python train.py --n_kv_head=6 --positions="learned" --attn_scale=0.125 --init="normal" --init_std_qkv=0.022 --init_std_o=0.0047 --init_std_up=0.022 --weight_decay=0.052 --final_lr_fraction=0.1
Each number is 128 + 24 x the weight over its row's rms, rounded and kept within 0 to 255. Layers, rows and columns count from 0. The size above them is the row's rms in percent of the matrix's.

# layer 7 attention query, 384x384, rms 0.058, rows 0-5, columns 0-127
size [102  97  94  92  94  99]
[[162 108 113 132 171 106 134 100 128 103 128  88  94 139 173 207 104 127 102 161 110 117 124 164 129 109 134 138  96 111 134 145 160 131 140 130 156 118 140 112 104 140 128  97 126 145 126  86 131 153  93 138 142  96 145 121 145 135 118 142 208 117 124 143 146 165 121 171 127 163 107  85 130 106 139 103 115 134 157 133 103 167 141  92 127  97 104  98 155 169 157 111 136  92 115 120 146 127 144 121 127 153 125 147 105 122 141  82  94 125 141 107 160 122 138 111 142 118 100 126 114 151 137  96  85 144 101 147]
 [131 139  65 157 133 119 114 132 152 108 156 148 170 127 117 128 159  97 131 103 134 135  99 133 116 143 118 119 153 119 137 184  84 174 142  93 127 133 126 126 115 138 115 154 143 127 145 122 163 116 106 138 137 171 141 109 103 129 154 114 128 123 107 152 111 149  93  91  83 149  92 118 103 130 118 161 124 118 113 139 187 103 124 169 125 150 147 129 108 135 109 122 140 115 130 132 113  94 127 137 145 165 164 125 165 130 126 144  96  98 168 137 155 141 135 138 145 151 104  78 170 114 127 104 132 116 142 164]
 [158 112 103 150 160 178 146 123  86 148 122 122 152 122 138 118 102 123 105  91 136 174 158  93 158 145 130 176 121 125 139 102 165 146 133 116 137 129 103 131 163 132 128 114 110 171 112 108 168 122 101 110 156 144 130 127 110 118 114 153 126 104 116 129 150 151  97 139 149 159  98 102 124 147 118  89 114 139 141 142  80 153 143 110 184 105 127 147 119 111 141 164 138 124 117 132 107 156 110 172  82  70 129 151  94 148 135 136 116 155 125 133 107 149 138 168 126 107 170 156 143 151 134 111 141 116 173 135]
 [124 116 130 129 168 131 137 136 115 161 110 136 125 129 142 170 122 178 103  97 124 115 114 140 110 132 106 160 141 141 165 163 127 112 151 114 144  99 134 171 146 127  92 125 148  99 121 108 116  86 160 123 170 203 103 132 118 128 137 129 180 145 143 125 118 144  91 115 114 109 126 153 185 134 130 139 134 144 138 171 129 163 109 107 124 150 139 149 166 128 105 120 121 150 108  98 144 116 116  75 155 166 127 113 125 139 104 104 139 128 140 114 132  98 122 119 106 122 136 130 124 102 159 112 138 117 102 103]
 [133 141 114 155 153 105 122 144 101  87 116 105 120  85 138 173 131 152 135  94  82 115 153 160 103 140 129 142 127 104 150 142 104 151 131 149 162 163 159 143 145 111 150 145 116 114 134 101 137 129  95 121 134 165 143 145 148 146 134 108 123 113 125 153 123  90 123 154 155 117 143 116 127 154  81 139 127 124 123 168  90 159  77 131  99 142 157 149 100 116 134 154 169  85 109 115 103 143 110 104 101 101 159  97 138 105 128 128 145 133  98 130 156 140 132 126 110 142 119 119 161 126 142 159 172 111 137 127]
 [129 109 126 131 135 123 128 111 132 126 170  92 103 131 132  86 101 188 146  93 161 176 167 139 157 159 133 104 145 125 148 121 131 108 142 166 144 160 144 119 157 146 144 141 127 116 111 144 117 113 138 105 128 161 115 137  96 116 132 111 146 155 164  88 117 161 154 140 127 136 138  88 129 149 133  85 160 104 107 115 132 150 141 145 114 172 115 126 109  77 100 127 119 118 129 121 102 133 133 111 126 110 117  91 126  66 188 174 125 117 139 141 150 178 146 210 113 142 123 130  99 133  98  76 134 132 124 151]]
# layer 7 attention key, 384x384, rms 0.0534, rows 0-4, columns 0-127
size [ 88  90  96  87  98]
[[128 104 112  86 146  87 136 141 100  84 136 124  80 115 149 132 169 105 103 180 108 120 138 144 156 127 149 137 109  89 136  88 128 132 134 130 200 110 137 128 145  96 149 150 134 138 184 104 132 140 104 135  87 121 144 160 140 159 123 120 147  86 127 149 129 154  96 118  72 132 120 164 149 105 136 139 125 163 150 109 135 159 158 113  93 134  99 109 161 142 131 160 113 108 128 121 180 129 111 128 169  99 139 156 151 123 149  99 139 133 135 125 114 115 119 119 161 124 139 139  94 120 122 129 101 127  83 135]
 [137 141 104 119 139 110 150 119 135 136 108 153 181 124 175 129 148 144  98 162 167 115 103 141 143 194 102 130 139 109 110 127 159 125 120 108 100 154 124 170 130 152  86 144 109 153 115 124 131 133 156  80 125 160 144 145 126 123 124 151 137  92 126 125 123 151 101  98 123 149 120 170 138 121 128 108  97 142 151  95 175 132 112 133 134 134 123 136 120 107 158  75 174 151 178 123 101 122 104 138 151 133 138 132 128 158  84 115 171 121 170  83 113 138 110 121 102 121 118 116 150 146 118 128 108 135  96 146]
 [163 182  63 151 115 139 162 110  97  88 119 125 125 155 106 146 139 143  93 126  74 167 141  81 130 165 129 186  79 120 122 151 148 124 137 102 120 105 143 118 135 132 133 131  92 128  68 144  89  98 155 138 137 106 148 144 142 115 104 138 135 111 122 131  95 140 119 123 129 167  80 149 105 172 155 140  96  92 157 139 114 172 133 149  85 122 118 177 132 137 160 131 127 128 106 140 102 148 139 105  78 145 138 150 113 121 175 151 120 149  97 109 129 135 122 149 149 130 114 117 120 119 137 119 140 131 160 154]
 [106  91 101 133 134 147 118  93 132 124 128 162 126 140 116 147 185 117 135  95  84 112  98 103 113 152 121 140 149 126 158 157 181 133  66  52 131 110 156 128 168 126 112 129 146 108  84 126 121 107 138 102 141 136 185 134 125 117 122 117 147 163 145 140 117 116 145 102 113 120 122 158 113 134 164 121 186 125 140 106 174 120 120 158 124 134 164 104 148 135 104 150  95 160 124 113 169 160 122 148 138 144 130  98 115 135 122  84 152 145 135 128 106  93 118 146 140 109 115 120 144 107 116 111 120 125 109 152]
 [155 120  68 128 129 119 117 112 116 140  97  79 152 103 137 144 150 104 115 127 121 130 103 113 114 132 125 129 145 118 179 106 174 149 155 166 126 164 153 111 158  99 162 123 136 140 152 126 129 162 132 128 133 124 102 127 118 140 114 132 152 100 107 137 120 117 149 154 154 128 110 153 163 156 129 107 158  90 110 112 108 112 125  85 113 130 174 161 137 138  82 124 179 118 154  83 124 136 145 115  74 113 138 104 153 124 114 120 133 112  75 128 129 148 104 115 116 116 107 119 150 135 122 146 186 136 154 127]]